Weights of a small transformer language model: vocabulary 12542, biases on query, key and value.
Each number is 128 + 32 x the weight over the matrix's rms, rounded and kept within 0 to 255. Layers, rows and columns count from 0. Numbers have three digits each.

# gate: layer 5 MLP gate, 1344x512, rms 0.0435, rows 873-939, columns 0-63
# up: layer 5 MLP up, 1344x512, rms 0.0412, rows 873-939, columns 0-63
# down: layer 5 MLP down (transposed), 1344x512, rms 0.038, rows 873-938, columns 0-63
gate873:123130131109080124107149156080138126184148109115167097135137153162097095136122087112096163178167066117138095141128133098106091068127144098115124186144121148087183153199119145081157117148176120
up873:157116103051115140120146077081136144118180128151109124133175131095073138160074175136127113152096151082132191090134104151147147159161166198099070144143138109139129144140095097142131142124180117
down873:137093112160146138089145102133183172121088151141139118109125128108118097124138130156142101153134134129145121147115049120037133144149151141092070164162153122112163134117162136142088115112143130
gate874:112140153109091114114172176111183163157127133158080112150122148150090094116066166144120152166126162071213142123154157144105117179084079040109075148134183141161228085134133126090143156150150143
up874:127075138141184129146121076138065131045118107092121112091172146098097145107099152144170138142125159102150126148147177136136102123107135146202166176165122177098167161094133143131135123084099089
down874:116110112156140059218123106091081048085091127124147153171122211119135165109088128105096166163137162095113105097177099117142099096098113173117094101136095155090144173097172158124176075142108176
gate875:159163090108048126128067166196129057173134123142058152127078110205156173043115162077083145122166148124103122140113132123133144056116115067123125124149100143167145101107136115106094180064130147
up875:080076136120133118194130182140071157107138071165143106147098154160110162102196086086117170094142191179167088081146149113140096116112119123200183121112093200096166080116097121086167192081111200
down875:127124164057152178167048114113125154145163135160189145210124157085163120155075147162124161127168145149116154128176136119111137156101125135062144094092066205202159152179183158079144141141138134
gate876:105212160129116102133047130083183126068112122139108167188138140109066085159119119155067175093127133141152102143142101132119072072099153065131106154188152114196194116147085107057131063137122172
up876:144153171153097153133107145175141178172102164127177128125149183149101171153182106094144136115138155106148098131143157087145163124163162167161120187169139141124134183205073119101143097085112121
down876:106161107093088137114128095161144119157103129080086132147082162153158160085137106086153198124139098125157145102100177151109146165087091097124128154127119092071060081187143115176097168121127141
gate877:080197039063149129157137127130085170102160127075190149151105147138166107144114142071132153144142089149145116071170152118194170164151123124081106110100108149141077150153134094104167091138085152
up877:175155156122112154088105155110179151102166092099138190089160150156141183113081157160152130121111193128149102071087079119187114121093146096151169172140192160069063175150148145103124106171134117
down877:117167190129097095099078123134138098052153115129075141096113149114062160124092113168115163188179205146088120159130109098143176104130076126128041161168120115171126097127128213114136154139121158
gate878:083109092169049141130167163090183188123167161138116114106122161126105121127125113120133130149109074063123158183111107138101109147154150119157138128104126143177145109106100152121151181112231109
up878:139104101112120159153111114105129109070150141183131145157168120096110114107113144124098098147070074130109126123071160138114099108133161073170156105043085108123124194161161126131132173178154127
down878:127193168109169176117117138152077070157094128114099081136138157135098104124101147172093129185092131143184123158142168093078056164110090143094107140084088142137147166151125088139089120141131132
gate879:119125147107080099090127127118092176113161127126111126162112164147090148112154154172081136120115035130147099130142154130108135094123132094135145119165054166113124094095130208119154110098104100
up879:138103126141149119124065149100166148051141152107127184089151147112140143075127120165128118138042119091127121117118071131103142118067129119130094122125127136095173126052122115147106220110101068
down879:118145187133129135083128136079098088156152089127095083040113083193168073154188089098158145211075089125095142112167127102115193084132149107188143152132193127133098096116082141145149102176164171
gate880:162184162177138040188109183115161155116169116122130138166101116120127146082154100087060119142125106131090132140161168156169126097137138057166117133146195116167097138166118138094156150093108151
up880:208126101126170148150139147103174117183150096172122120104112115100117143104107116152094127137065175104117129096168108142095132130135104087086136092136135120124125092161115099094150162167122167
down880:180079105125161109139155139096186173161161126174144180124125134135153185057081197130087130177151175096134100094138191123126104143164088048118144141128145179156125107107102066145136111096124139
gate881:119156121109131126149189107110122202131121179063065125146145125077120113109093125151145160182155092069179116102238066150198066124152084122126143116124090182134117109187175124112123125132190190
up881:155113151067134193116140106138094162158186102150123111110122096166083132145171119088216078167070152067156173149142146138133204102164075144184145120143108164134086128117144166104200210159069177
down881:143094202052134109152101143148097125160157132176139128142104124130081121108080083139186150129151145092097114205065067139134082187124195109187088105121096067188073114145141143136185146115142188
gate882:219217178120133162139076079129118143071096107121151135170113150129107203145200110095108121125125090086119164106148106103161165141104096102049151145161162069163140173238090146084152169120087121
up882:140068160155129193104107182156162060108153089122108151117139105105153150056145176058191168084099090114137192134102096144125210144128057165130161101109084158156145134129090110106126141099097145
down882:160156154136117131138135182125155108116170120093075158067173069116110128212123166145090147095123085128115105072126097130178140140136157173141132151128100151167087115110177147071149127128139132
gate883:147102165140120105027160117123167159097116098119129070192089145096094126152180181125112176064104121159180127037069139104159117077089104176074076092150085141097184112167141106113085171160098157
up883:122098158160062072113157098167144160158150116056113079196117142087106148181074151078153194126162136183147142085164156110148086149131082146128097175071082138146078133129094132138098069135111139
down883:116164143135153155162136135125125104154130123116090129075134122120123113078101145133132137100151076122148132153076092082111122138088119098134162127091180111178099117125166094122156130193069099
gate884:108116124083133124145163145088039106134088169151126056139145134063168087144117189088158204109101116147163138162155113147115125137114114120115180210096121144093061180138168134033138135150137120
up884:104108100101166127121134093137141100140139102139132133070139106132099115119175129093157134132137129181134107187164139120154071123110164126052121148147146166116155173128123126134146155112074128
down884:219066095168099127142098151127128135084101112111196137121089184140135125152148089121107130130138144140121134130138150054161135122121150148049151071117139150110103142113181127143095094138119154
gate885:065128093160134076175147152145157119187116212166105095157113112143145129163093134033145149119167096171124084125101156126096096131135103078124146172125100136158172131088156122159147142082214106
up885:062077198149091137128098079086186139111204083121146127093132148170103120115138159109115182144177095106136171113121091138195150086092110159117148098136174064120091155189070117115081123102139160
down885:155155148095191172094081108088174135186192077173110205118118156092109138108189127195108134166151139085149149106104129210196151113142139165074156135138169191149143152181123095165156175187141122
gate886:072116093128120164128167114200130106075165101128143090112079133112139109102106167173096115112170068080106075166105125113146168098142119165113163148132126134152116147111147173089188128083125185
up886:135121161123159073110163125071134121151077157131160191122156111074137092165139105135106188081146174164216155173074094150119127097117126120136140106121120092076051134132179130140099143082132141
down886:156123116097127143161207185063091086131118161132173148081125106094125175120185145150092137133119113133097117131118086116100127069096124140110139137112182110134085102145091117188131150116117107
gate887:098127104118093109136122162112074148179127110126178118157136074140099186158129155120092175119158136126167142118141096099133125112134183122115140137129149161091178184115072169121104170120147171
up887:145168095118081046142207175124128129140185129124158170173108162140098138089114174152112140106120116152119102163116104132105154128137082122075100144137124120112173108092116113075144133175106130
down887:088120119125065144179116133127100125126145138146142131149084119092083116153116166161089096129106114079133150083157162125155145144095135085124120119146129137087135165137170168140128122130167124
gate888:136163155128114176133135111133157137062121177130123204085125103126124123082112089100144154156150148153164142156139080161135209083164094145152128079094133146166149125164099184060136092088149131
up888:153176153136212109115062143145093171085129082132080172174079127136205126113056111073103113142102145137119111109149111174099149148103105136134103166174130094116143183140147114153122163122132132
down888:080190157154112125169127130121097074108211192089061118069120103116144076142135180149121094146121193147124125141126121139143115109147134150125141139118131124140116106091103201140097168127143172
gate889:118147093122144150103146140125120156063192106135129169126111116142126106123092160130127132162164093114106159109093132155128137135089138154164121174158119106086135136145074147089126129070112115
up889:140124108152175142123105172113063142142097148058157153130157137114089173122140131141136175067141163116123102098152116180103157115085110193136118135092097179113119088106168101140097049134134118
down889:128133151092154129124105129085098120159156149126100075130141083118083114107120101135127129088158142129160106132108142143057171097116122110090103131115082153154128102090146182076089112180111111
gate890:118084156051102129065163124093170124033087121154129209133137134101105129121067168122053152149193053128132121148165078158078151147134203100119161160106134123077134126158103122125127184141048088
up890:099103192118123150120144118049162163144107137125135182144022124128105180118154130115092089161145133129175079092125109082103155146130180188103147088142111098131141156058137082149149115164087128
down890:158119116132087118120144155152106110019077155145054122146085109178121150135166118118149069106141144079124123108071069082138116098101091097094151070120139129074086160115080102084110116122109139
gate891:082134099088096131149136140113094158077166084095141152143190138146157121155095141125099161185163154141162147117107105086156111153067154131106146085153144143088133109170156151085150123124115083
up891:138074105146113141063105098134102116135142108140094199121125115143064088079150116105139159139090117095131181095141127131113120027139046179131091121100151179125154136096159140157175119100127183
down891:054121083087148126054210122128096154083125158141107161134166152106140108121086188132208141128125136106130124108138079143125157041119147108069130158091102112131118060091194134153118115113131099
gate892:109139098110123138115147148181182139145084167114144107126162144080124154114067142175101164174128073111131164122130132162108107113119144063128099122126093140106140194164164167100139182116134173
up892:136100139144064131093121147121105106153164155143147123091173126131117123203120158185129134118149186079135193102109092082174094113120154122062177131050164134117180148101092159089063104161105142
down892:088122134086143161097172067122147116123158124125127111143137091117142147092123149108120130106088123106127102139134149094109183114137148143165098137160140089133097110107094131136109200149188110
gate893:118146137171132173132111066099172116097142151113145122098183183130070133081121104086119118123152072126128103124180156074184123126103118170169183145093121193117147169119119123163110098120130094
up893:126131136127173100145120148122102087089157073079061158117163122151121152106099147091103143108127085156147173127104073148102125140143162054095110119173100101084133182154147114067142145166122142
down893:126114120116172092101161144153113151069133176114082135091111114127181132133102160141072108132118049137087126120055098023103055086177123080148144116114089207128123166079177132125079088128119125
gate894:119099195103136134132134100109150153145137134152144090148142118087122095188136122140103149110189144105154140117095123148086162158100129113104100169143146162053159150178131131115206165169150117
up894:138137143113184155131081163120179173108137114109153153143091116041101076133148133076114153124124164098140109112167131167160132140134113045154111107113136133063143124128106081141162102141156095
down894:088095126143148188127127145155056111067165140209164132117135123107101183060128148142175138173128173173132099103102135133108060127151158124098156111033066191147139131147132116102065153131160123
gate895:075147170069089076153111164093110137153122105056187117146136085128127119148162091152112139104142079130128127134178111171064108093133096140094084150155138113171185144122128181048149183194054106
up895:121118075181178148151138163102097139118114120124123160129130124179098094076130152160138095130152076131162172125134156146126151152177124119153138147110162126122189162087200160100114127113102145
down895:079148073140082096176139073127164166181147114109112212157096228168094127109122082084121142134141070127159105100107112142099101112172127129119176117071120122130130065137181093144099077155177218
gate896:099148058086130220156143186177144112158123159147105109118091170192108158112157149081082106084145175113168139141149122176111178173133149137054142146094133195089100122117093116131176149125143160
up896:157095175207095166136152115138143091118110103155153097122075128136143120154122097086121111149108103161076107109107127169133113100094088169090137088142114115124115119099143168159194088104101150
down896:042121108151049072116131138163116153080124144137144099156131125111085117094091091131103160182093110169124104115119142175136136083106057128120098171131063122135100105146143134126102080104119118
gate897:127110118093088139104161153136123142162141076101165194163139122122167147174118103099096105172072095123108113079174111094131108136112133147127079141139188127139132118098099082112172165117103100
up897:161200146145175144102030110133161155123152124111190166118122142160166101065201174119147091147113157134103105114108083168135068139132136138113176130157146165163157130131133110117066127164075147
down897:118065093094130089137169087098074123074153129117157078140152168173140123135100180141107148090134123192098128146064134151099173125106113111176157155145140111109142085080130185143140143130132074
gate898:165128178134095129128099076139101145151125178131107215161152148122164116117068148107125122130102123167066071105153134112134106078105183094164136113137180151161155095172089131072119099084149136
up898:094166131121138183198107130117127143130100155139118156169086118149096091124138112127145172152154098115129135137088124115116087106114182159122159126158110137132127129143153057140129058072112137
down898:119122114105127158142107170093086138117073069152173076122128145142079117116156137112161118146135154105073169066119126097066120123110139162102135094146067111141106137127118122158135143066082138
gate899:077172161114138182147102148120108106155142066082132130100097145222091079181129156085152131165134122100062124118134140090128147111165172151098198112119149089165129187089174168097175135201151148
up899:082107155133099148145088096136078111090137155069136157160120147112124082187157153171126144109110128161135105128075123108170178081093156082107174137097100153174085196114141134124187141142144125
down899:077091109119135189079111114134146178103075197095142092159066109167203128122038077142141106045173156188125090147101086132176170104167134112110100167141112119166120108156044149175087117125180148
gate900:135110157102188116142159126100195153099123051102131179130060203123157102070136169151112200171099124177145163124131182149108135107143120117141113141157129169141175109121126177105148156095096129
up900:086152163115132125086161117174102104116124130104189136091118109216049102153146152114101114111131165127077112145172100157143109112198109140204094164121092091163102148133143155127119115086151147
down900:115132053147129136100104085089178139171132147125120195255159038177179187159097109107110094037139121089103106101165149151149078117040101130150081082123102144119124088095105141143134091126171182
gate901:110128129146123186206091168104165118088113150118121112108150123094171172127081094136098044112111076106128101095143166168120096136078078128174097095123069166178096170131150135122124096068174187
up901:172152083171119093112143123145143080129163159108079086173186177175197085126157142178108151096167165155113188138190110105161143136090137153110095168096112068139155117140137113169162120141127141
down901:111110094158141165177203123101133123120111181165148083079123109101145169142153125180067145148137128114133142171165155148097095136086160141114149104108102142077090093122113122142099113132135195
gate902:160083079098033117132147193133141101147186123127137119144088127122124118133137127155123097189127118101133172132090109134148156113119134101085130103162178095073119149122111168093147101151116188
up902:041129108121119120099112171143162151130140072150077147142061130078110065127120180154139090139089152068086106120081126170236173112080130061114175084161155121110149106127093134144142135187166146
down902:120136169177173132158192149137145117186162092046096170146075150158093157160133090139184123136130142107147133141079083145163166146206080145166141107064087055129140165173083119193187136121100175
gate903:180150126082144185138163172083141138139162104159153160217086133123147175093138092120062180138129178157062117136135114128106158164131144062096089121075138213088173138170115137126195148148116136
up903:069164144103133087255117185132076165127106112066158145142111078215149067109091201155148099190124096091102108189129190128072088174144122121126080120118082078103148115028081144091141180150148174
down903:143116145114152160090185123115174147142201171096132144111128064114080175132184173146144143116149185090143127098139103161077110117169106076153093162142183190055110123100105108130138129132180109
gate904:127130116026109185135109111127188118082227139112105152131088182157133142108128202107097123072140129157151095108128172144083123131078150157103159090138161103133152096074077182135118134123150105
up904:163149162118083169155059098145158153135112130134127090136159127150153069125091158144100150136118123108139146118100165119106137107095112097134183035130192179143083151124068133121151031181132111
down904:151115135097110156153173135116157155119048114090109131169095139160150156109109130087066103071159152091129133137102196200117115134123190090087121140103133142181116128079132131179139080127184140
gate905:056151129129147160075177122092175094195144133139142130108178143102132170093137115132146158104211132125148086131142089117170125079151131127141115102146051129128044115193112138106109136058162139
up905:168116092166102033100105124161103125086135155162134102119161136131163170118146075093102130109113113109108129086105109087095120108101140114072089149155130127142106108131158042098180114044103088
down905:167143099128119163100075075126113164103140182155183125056118092078089126109193135248152059129116160081104122111131195133143141084132115109126094111179118132169174053180092073149104117158104133
gate906:102191058110158149147168135135166141086159157118121104116122113115093094084129161096082153137173161098060137179088117147101116186162124159110093143127124063120149115103209148051116149135103141
up906:065155150178159152139140031141118085097126138137107111100123079085118153097092158077160124082069164146129187119149138125096136041078213255174109163139150141087171174110115136137102116134080160
down906:175096160106068080126117160100153123124121070116084128155127095115098105196032135158074131131152121128115072110124133162143154165102184129093178092146148174084134126103080117128154125159154155
gate907:170172124093088138115182118170091140092118090158119140134101150118130090147136059057135178132157150114139126086092095134070115146094145125142131129170128111104144135133104177092181109133196169
up907:177131162103071102117111167116081144133086150154077112077158160184110168149143031075122115140060200091103134148106138098124097065147126147122095114176105161122121138115092135127133126113121137
down907:104125151158132070103177137117137122133172098097106088074128081172173152151106089158097125081156131122075154127141170124121051125114104146174131159098060079169120151151126125124157117086159148
gate908:082150157105109123155114115111183155141106154111096160165119102171126072152131132146073151150207125132139170125081122065104124066067162183137136140136076186135100141030166118083115093099113136
up908:058093072118108093206155153160098179165151104112080124177134120084103127163165132113126153115206137139130096105147111166118140125075060142118079098129108092132138083119129077166121182132174093
down908:154111101200125136125172211141096098124122129091125145117104127141179078124150128132162101112157095140128077151107112096099140103176071156167129148102154096113100128118137163133195102117202091
gate909:117108053111109112138181125125155101118112183139101110163148136084167103098088168133135142089126132148171070108150187138124112143091183142142101170132086121079161137131165083142098150143163162
up909:080117098134136161109158190095207111069090155160173101078144106104076121119147140131085115138145137132125109120089156140074138106161140088091143117000105139124068131085065117114077162154083099
down909:146183108130076093180082138113119078123085147159123087120141148084154149137119094102126125184164079126078129156104140118105083108139118164197146101157110120103146126130092153098136143098101127
gate910:104118118070139155125105154133115157061128145128191102103130140141071088122162173161110191098115074163109101123136160138100189130101158126174142111083071162137096135132159106129125168101058174
up910:186154172091205061157119077077160116155151078134140191074135071119113141079160087104088093113148135158159146094136151082140153154147117155109120077127118126199087110189126115074128215071130080
down910:157129172139166119098139168059103201166074078110120128104135101046111168043125142194117142157135140129134090166078122148103146158174123127123138179097144131096128131174117073169065156093178120
gate911:134102070073075154113242133116147094123177126111091111096112168156119078099126148152094152106137107123173188118176164126109123109137176110135121105117092090116115124128140146126121110140149090
up911:158107164146115105138089206128089125103215129188159126076103081085137124126110150083125157126207148166099133103115144116128122109165173115087102133095131224149123139079129151106104109142101158
down911:137166175115137116143126128146143121106124147185165102120141154154153122179088119092151134078141070174118159138166099076136139170128139144079169139050108225190130090105112162089132196120060121
gate912:167114119162132140172113240188107143084114130175091111113108171113131175130133052116134106131123085111166138106100125168145184144107148120088096043116124136168111092089150124077133187125148160
up912:164151108120105127123174091175136132116192078147175200167113126153111141125079076146111145137131157112115116178095113200113124137115139134170137115152141166151052092160115136093087154213095100
down912:097091145151132169128151115123133111175132105107201183144079128093115151129129138139205183141114147204095142103126122210137095097086169065147138236153146136138107153101141139084118085138096122
gate913:142128160111151134076144139113171138143137144111124119126121084124112132141140163129123089084130133145097119109138189101138113106119133145185132154140103139116131079093116093099126153187148131
up913:099056094132101098122141177218133072112114120089153148142083100125058135133162119152129086157133155117119116135135116117139125087107227124116121139120147124148078108082077144097144158133166136
down913:163108154113131144128118108123060091089123115158119115193206197136124120112163122147157133164108113155156138148127136174144151133115066148074163103084141099132121150176094102080102169077112171
gate914:134146137098159137163145153069113167156146149122126119167118132140101155182094087115154182114105217114152152131143133102143103137110117118118084117157138166098113183151129071126121140150086155
up914:156199111115148178116103092149125106123160144090107143109119242109110124093157150079123082157145130128119169169114145126163103146100162090105083159110113131187147135161130116136128082134152129
down914:121093109158129094156157143122145151108122189093174132179124150152088137197124182168105102105126147086155139198127098104107126105070119139174133098115138137101120174122098128132146119147103154
gate915:106204162100073141136077082109183131127144093125176131162135132181142096171191091057126109139138107127154109140109186141164067117117144120129180110139231163171082161179120084123208058146127134
up915:134195122161098119137070125128151105150131133205122118140087125147123112106118142102142141156150141132118132099172103079160109063105161199107171164101153115148108142143128156143183165137149169
down915:082118112065125158144137144152187144083096117084087101115107135126154128123136164154110144160136072114098068111166116171100135138155154136127134217155139131112094103142153119203098146122192126
gate916:127162111130192210083132155047174111091150106149124097114152131128101160175125059140121128092177156134116089044155151104130095175143112105124149157149135123158187144111190147132159119137111114
up916:080160070140140097166115153118153126140073143161095101125150153119144148114177117069111172152146148152147123085137130126160129145099116105075174147185192130129139149077116108105170117081153140
down916:059121094104107086110125134091113135156066177163130082134143051154132096084172228090066114158112134165140112184111171162151170164151181150076189148112136158124158119099159175068157166084156101
gate917:087126083140166179093176073124121095091128178095152168097107128158149117033078143101092131092144097167140087132161094123145123065019105130109167084082157103126106169146117166133202167130135160
up917:085119142131097094050098138138125089121095147115105072181159107124123093147161132107094182089144125103081119187156152119076099088156086085118109159125129152048125133074113149101101127132134107
down917:160130109157098125095088127113135159142091160106188108107090080186146157063128196100113142075138103172120139069092100138110123121099123121100101109169138148098114147134117075072150140146154177
gate918:097098087160107163144126135148086244120127117102118116124152090194155151114147125088149068155186086137098128137195092128100100149153133180095119104131199151136152122120133175105095148137171181
up918:109078093119115112117187110142156140141184134109116111148136100120130125106128126078102161142132142096140146060157160121099100086106170134131223135124126153063097180108109127155100164097181087
down918:096131144156083146149156115143153155096065215169152144154121147128108143114106115093097105104187110125134135128104074124079095148147154103097126081173122127199092123127104150129155128126148129
gate919:103079100080147095144182126140174097103142116150119139083082152135149135101162156152110115130108103129171130136111158131139122105086106097145126154114099176149112143113104064093115102142101109
up919:173105116150131063142135141079064118110098171086175097109101085073118057111120114173133124115115098094137120104164118108158170083113140168182112129154151149052064055124100188156103114101152168
down919:100067116175176108061158166137103149129116158132165144136103103143064164189100116171124093133100155158086099088110084182182099115167077050105074159155123163182137144178090135114120134123159150
gate920:147112195100140138146186181146145146125091138099134170145153072120123106140173134105166194171121080095106145138168174112131123125153137160099140137089123152157152123202140163088149158129131138
up920:143167181118129193090156100114126175153103104132169058174088130127126157196127086170108072187099103161088097106066155105121078175147089139117087156166113112122123107121166158135170109139184112
down920:168150174124133119153167167131144192052104160063101094149076130084078195082124157173191083142160168167120147114154155117129093130170114179143097104080088105112136172120114169143151098105119105
gate921:120069166060121148171156167112188158126196153137121110132092121143134135109096155153195143182102149091101081136121145127142132115129148126133144154137127114090183138154146118122169125076164094
up921:140176091130112191062101087149125105133123122140114167140112157111138155102096079066098163118140138116172130110095168079105082113109110162111096083172147101123174135123123128143133128135118115
down921:100093141096105106134093188119161161138207180144112117082089060128172098157137100123112114147105153124180142112127165186147156084140136101147145127114121110124153156179125118105114104138141151
gate922:099201128138184150086091105129119122104159144122140109082078155061166096126145148071122101113138123076153119110100133132121136120104129119115122127199118142088137147155094145071123117147114107
up922:130105148111133181122105080135113113212129095064131101172153180126092147156054130152109150149159142117120117133137096139141074186057197098090142129082121152105094135127177050097068173129079097
down922:110138100126155167102144076087141104107145120081153102131152126083102079163070083175130170119162098178145175145108172099066181151115130135115199161144130146139109153106167106109113103157125114
gate923:151168120107100171128126141074139077128115178159061139225184152130155080151141155030163139136121075107091155115170082147157167074086150166121157126122125132120122193114129167088204129126077132
up923:112131134123136150104107098089166105086082117037112126156136106105155098098150051074174089152159124123112210069133120134197107109115167136148159113135122109098174152071113117155115145123083095
down923:176153142157077128150114097166125179144128075174119164125155139150143100087105102127138112106075172101136164112061128107144082149119142174111136110134187109149141133125178049110111165102116092
gate924:066148084133104141172095118109093127150027157120133120133095171161163142130120192074100147121132071097131073149060177146113110111094096116106164073136131170167184139076173131142147103126185106
up924:133177147152136080121108102093124132160128095107116142151161173060140104110109129144168123128146181136128142087173101086139051116162128145141167132171146125110175140129110108097124144112145125
down924:132080114186107054123152131094106182131125164133092194146171153105082106133203114187113136068150126154154105158144167060112102105135156146127121083101169121132136186179083103158141222097172136
gate925:178114146089087128163139114147143112133165124091055179100132143073119127133111163182073164128116105123118139178127070119150153092174087145119137043090159136127147115091104100113172131066123153
up925:132154115076120145137110176149099190180154139099125111144131178178114101103089153118116158181163109148124095147074097145105150124122136130100186109142131110113102204118178125137112104099205130
down925:150145119148099152138128163119114099075132122131119183115079160148129144137125155085147158095119066106076139111142077151154125191115105125149156174123104053171149097138111131127113075137143113
gate926:153140096105113145121166079094141128131151067118108111154097157153074133108151151090088113147177085083137088155121106137124179081144152134119127074108154207136142146142142164111165147122113152
up926:124171142156143118067084090084129150162134105075158159137090103122166139135164136090138079141090102162128168143114126117122118119125081149118138092114099122093108111125095115183179138123160140
down926:126097098116115116095117115119136133124124188153127140141152156103138140130121123184158145117053144148144131079127150119148149187154122120113133147144074064112123104125118131212123093092160120
gate927:124170113111154170157126137168206147163074095137105209152184158132119119085140157136076095178162115146151166103157100099166164159071109129085116105103106116177086145190195163055137170161112175
up927:106152127159120134095124140128151123174145157074121128167146097139094129099173126054058167085129117126071126149227097136041122124160125109081107073170177153121127182151120125159114107053108185
down927:121154128145132134142037095141116085179124119077123164127130103199099155113102131046112176157166082170103070129161145151182130088179145128152130139151105093113146169145124097184125122147131103
gate928:113083153121074124099226171103097085125115114108147143107181136089173185196132131161109097097156143133143067129146157083111141114094184132105115126144128164135176095141201131070155181157112139
up928:154110126093089159094140172093109088101146164145111103119133114193143133118113095144145147082167113129149190115068126104164091108124110102071154135137137128119100183139143124144128147155129075
down928:138141128088087147122133144128129227112160109130162105113103097118136165093082124095128166144157143157194212141089148166164077193142123107103118127115142156137155145130079139109095116152106168
gate929:165150140149136120134128125094121090127147100130174135120120084116098065086155127106078188168144157103113116116190049164119161122124144150149175151129173088133133168139140146117153089091139106
up929:120113104095146129116172120126156146149159099127096063091121093081123071134150117107081149175106189105092135113178121147171138098119169119092111119158118065117125083144200136118179172158119083
down929:151112106155196081123098126166195097165100088114076066059156139104154116219129118134129089133114130143159166144162115127166098151113147141076136045188138119156145189170162200123096107198098135
gate930:127118085130109106123135153147136147167098128118102108193100122151052085110136178147097165137148079152199044106127114166164099079113099180179155159135185132034112201137139079088101070080149121
up930:124217164127115124124097083051122110127080150066145092070031144127134087145133092181134126060155105107090161067118172140181170160125165117084121108116063113152143103107129161145122163139140094
down930:109177134159138134126113107136167137208149131114102132136112068170127082135096157133171074183147090128167126121152147134136189080182025133142122122161096099132100162149148102128128127156183086
gate931:170097113090106184109137163151142151175121151138112109137099089107095114155116109161109104182111089149113152108151146128133114127187104167103124098138127118141147102119146128095117105087084126
up931:148124119108113151075080106216074122125157113106103127142119155102127159122119118096140119157097116143164109097207132140132156143138114114135171134171127041126159177123120120136096187157159111
down931:119192097137137151131145138115166150120149156132104142105167120124129136130144204142145107169177140104104091158064167128099155126108200073140157110149134136122127133151122094058120148120169107
gate932:125144170143095111185162069184167141176124138111120139110179159119106170086133183156103138099184149094095161129147147121163118120091040129118127083129155149114107164120110121105049142021181142
up932:177127114155192120142123080093078071134103192126159135169037160107197133135059088129143171112113154149120187138132129147072104063119131133093156117130134132108038090130111165082107071148142084
down932:126125099067137135054132128094082108104122151186059138156110142170095115154113085148135089122076230174116147082153156138104143092141121183120159134157183136149139129128159090129148152159109122
gate933:152162172105134110166168095087159069117119095130075178128153144102150103122142152079183131134124092131154124212092165095091115107077177088112073156115121144104070094164142119124104062109129152
up933:102082067084178074136081089156068125100125129200173096157122146136132119136140189092140113123163156109151152093171137172151149152072135087138082145114104096072109132083102134171160166103177103
down933:059168126080090127115156125135118094130171161152154120113131113123148105163178104059107124120074149150076102127116133152139116128096119132196145096109116170132108150163115142143114136150195125
gate934:095102134129111124151175178117093035108127126191105080079188098160148085118154087118131139101150171185158082156081162130138132180119130090124118150128131128147118086140129103082127168111071098
up934:172146180101120163139141142161126178153187107147088143162134124060147143161094138074134131092137104161155125142173189099128129185120104080084137130133106114085092141157153084154114142053131115
down934:112068087160145089163134140133127080121114128129194072132116137157087153113130139096119117152093200131178097201100094124133089095121144132157125162121140129137157110104142125110113128141106116
gate935:102108180106090115144176131148161196152164104074148126123093157122156189135147158081106117131116148134101162113236133127100127071106156195084187113103184181156125095099112129062113163120154119
up935:128109151147102128088172103050117130072171168103123111116156153122090138095131089159117140090080182099122151113134116145109144125132131122075142090119138150169081129073171106126049124098171141
down935:130067079146130115070110113164123125096129178123113121132157125147185070117117147081116120129133102092107133162114140155097216146130169162075132145156110119156168105121117062136105138182114155
gate936:131158105108130092157187125133090175111148170157112136172156101178118101072106171152080154128107091138149173106150151147141079124133089131157118134109147135110166125099156134065121129143170112
up936:117125116154112120090145129086100154089170143201088112139149094091104105146099136159115166077175146133142108111097137141144127148150104160123165121131127140152155037132155086126091128129084116
down936:114147113104128135081116147156127124135119170102167102147054155133104180100133187147170112144112109067086104090085101117098175087123133173154146166100217203144147127101160120151113201112141163
gate937:140121129133144154136120146115192100113162029146135099134135124132165168193152089129187122108195066088126068118124100167089182138129113085125101166109143153131171063066111109143145169212165144
up937:156107114145143145094220101136172110128165137083089123139127091137161103068073170120115150193122133097187175107134093132106154096107144140106160188103156104154114139102090117147154054115159136
down937:090080135112121129145091118132127123118221148107116096155106126082171112125110112154114151155133150088082122160125124132064093141063136172138153099085141093135152142139117145099110146079135081
gate938:190198132135107113136081179098074103129169089150121137136105107121095114139136108092077177099163139128153086086161157121098102134169149107167153098131173156117149213172147118075087212114146207
up938:107131156087155082123115137129114138098133093101090071094087092167119118106143109184075092121139195118131126147133166091080168107173137160151149150143083115117080149186159168118137122056080181
down938:038113092118133145131071074118113099148136119150059094159124178171108157128105125112107113127153076157095160108089150148156126137145097094127190024184070088103080134153118161103131137107148171
gate939:137184220091139118109098176169154115145105160148153096111108125096155150101178165121102095050158081100184123111116198136131124102129138092149108174147123118123219138085214084132185130109150140
up939:071149074201137094129166146120104133083162185065169122147137099182137143109091178104121059099162134129120116122150136156090144089122121141092107114109181097129088128142161127142148119163168117